config = dict(
    num_hidden_layers=15,
    hidden_size=96,
    num_attention_heads=3,
    num_key_value_heads=1,
    head_dim=32,
    intermediate_size=256,
    vocab_size=32000,
    hidden_act='swiglu',
    norm='rmsnorm',
    norm_place='pre',
    norm_eps=1e-06,
    positions='rope',
    rope_theta=10000.0,
    rope_fraction=1.0,
    qk_norm=False,
    attn_scale=0.177,
    bias='none',
    tie_word_embeddings=False,
    parallel_block=False,
    init='orth',
    init_std_qkv=0.0451,
    init_std_o=0.00823,
    init_std_up=0.0451,
    init_std_down=0.00504,
    optimizer='muon',
    learning_rate=0.00161,
    lr_mult_o=1.25,
    beta1=0.93,
    lr_head=0.00984,
    max_grad_norm=1.0,
    warmup_steps=200,
    schedule='wsd',
    decay_fraction=1.0,
    decay_shape='linear',
    final_lr_fraction=0.1,
    batch_tokens=16384,
    max_seq_len=512,
    doc_mask=True,
    train_tokens=158500000,
    max_steps=9675,
    dataset='wikipedia_en',
)
Each number is 500 + 40 x the weight over its row's rms, rounded and kept within 0 to 999. Layers, rows and columns count from 0. Numbers have three digits each. The size before them is the row's rms in percent of the matrix's.

# layer 6 MLP gate, 256x96, rms 0.0867, rows 243-255, columns 0-31
108:509533425480502514523542514543507556484488444508573516521492561428516495493516533574553489473474
116:483532491444432525476515540456523485576528539547545540473463544497472569425499487483499589574447
086:497477539521444546531497611465549540531490427484556517499504479458506398534566506563516488452559
067:494513490534560479477464515608515508484490434494489527508545528483545508484509471426533529509507
112:510506514515426467418534508448504485538489491516484497540412500491388471462492436451471506481512
109:444526444497498435452456458512506524532493519461461463493505537554520439514535514436512563509500
116:458505534539522437536413551490516528542525558397555514479478557400531540482470488435481519538496
118:494558467507535469508573430540542539543476467537513553499518567479531503417568440464456492485550
110:496449462462527473438449440416433520492506562532540536489454466460520444520525507466498504563452
102:485509453575558468445553552547548478581486530427453480514517527567545460543525463480514531460416
057:526507557567491572582518486511521481516449529487515472509499499535491538446508544500514522501446
103:477489467554497511500533538488556431566546520463481510481517452470593493455460452522490493496592
099:546515509497513494515463520477478469508526554463457474489508518468479455552550503409453456473562
# layer 6 MLP up, 256x96, rms 0.0853, rows 243-255, columns 0-31
109:542562502534470519447537479494449483503538500472483476411568563401610464494461520573557473458525
118:555581528534534492506486524494472517442424494439522502445515583458537505456543509505579504522470
082:580569537426528446442458394552446425511498516451473535463495426549517561508499518436463525518477
070:597486485440480461486462557457459536469502508583492464507516507487455545541461525485541484463476
095:521481494489510506405505509516535512566464507557394452534438475497463546487550445434526435540572
104:544501489480586495529458506532577547509513522518497492543433504497496526515510543496555458589507
112:427515514464487519479522610512547484483466469418513524448528428521427461488559442473477474477508
104:496500437558558472516510496542510501549494481480516506460516554577452556460526417503546512559525
122:507485558541454485492478531537534452601516542523472516517487511499515507563553446524508500496531
110:551500503439430484519493541497462458520560516531528560540469444449510516472499464506467493526561
064:508521522459529500543420543455457515526479441484501514514501513523402516470526534483472596590483
098:533491548497522518521520584504466536513548475522478589477464449523477519496479455505592566499462
097:427458487519508548525455493525473541486428616507478481521502505456543487512467457466449546475484
# layer 6 MLP down (transposed), 256x96, rms 0.0761, rows 243-255, columns 0-31
105:510482417473490521559507478525495589426418493457531517566433526544429496488508526561499523542448
124:467515516537543430489452468481489483478486543551507513543499491506556494515515530504479420394551
087:576587406495439537544395558528530494530488555541523532514470558511507517501464486534473480542535
068:541482545516483423474557558509440482519516441534538496496573472501495538437486517454531525449430
103:512459448510559589545487455542525493495465523521470457442526518592509504524498503474583432498532
104:512487486458500506492486553509493496416528533531488466504413487506563451476530498477539577567525
113:562568521582467437456536429491521492450471509464555491549458541475577497493550550554509503504552
110:490458478488520474442473414576532437483504586470551505481446479521513536487492430487483495508518
112:521456508507596512515508516519509480477499508584480469518506444460512495487580486497485472500572
110:534457534543519456533543499533477482475542466505508560538539461489507477559495454532459451492440
062:494507505385479444464414483468516519560493496551533538498436434508491514558483493498490496487486
104:557521432512528448500571475493491517464440429531522481530516545474457517560538514517479550552436
099:562514537454483456522487538501523469511552483486434537501518523478443476509555505485488415515576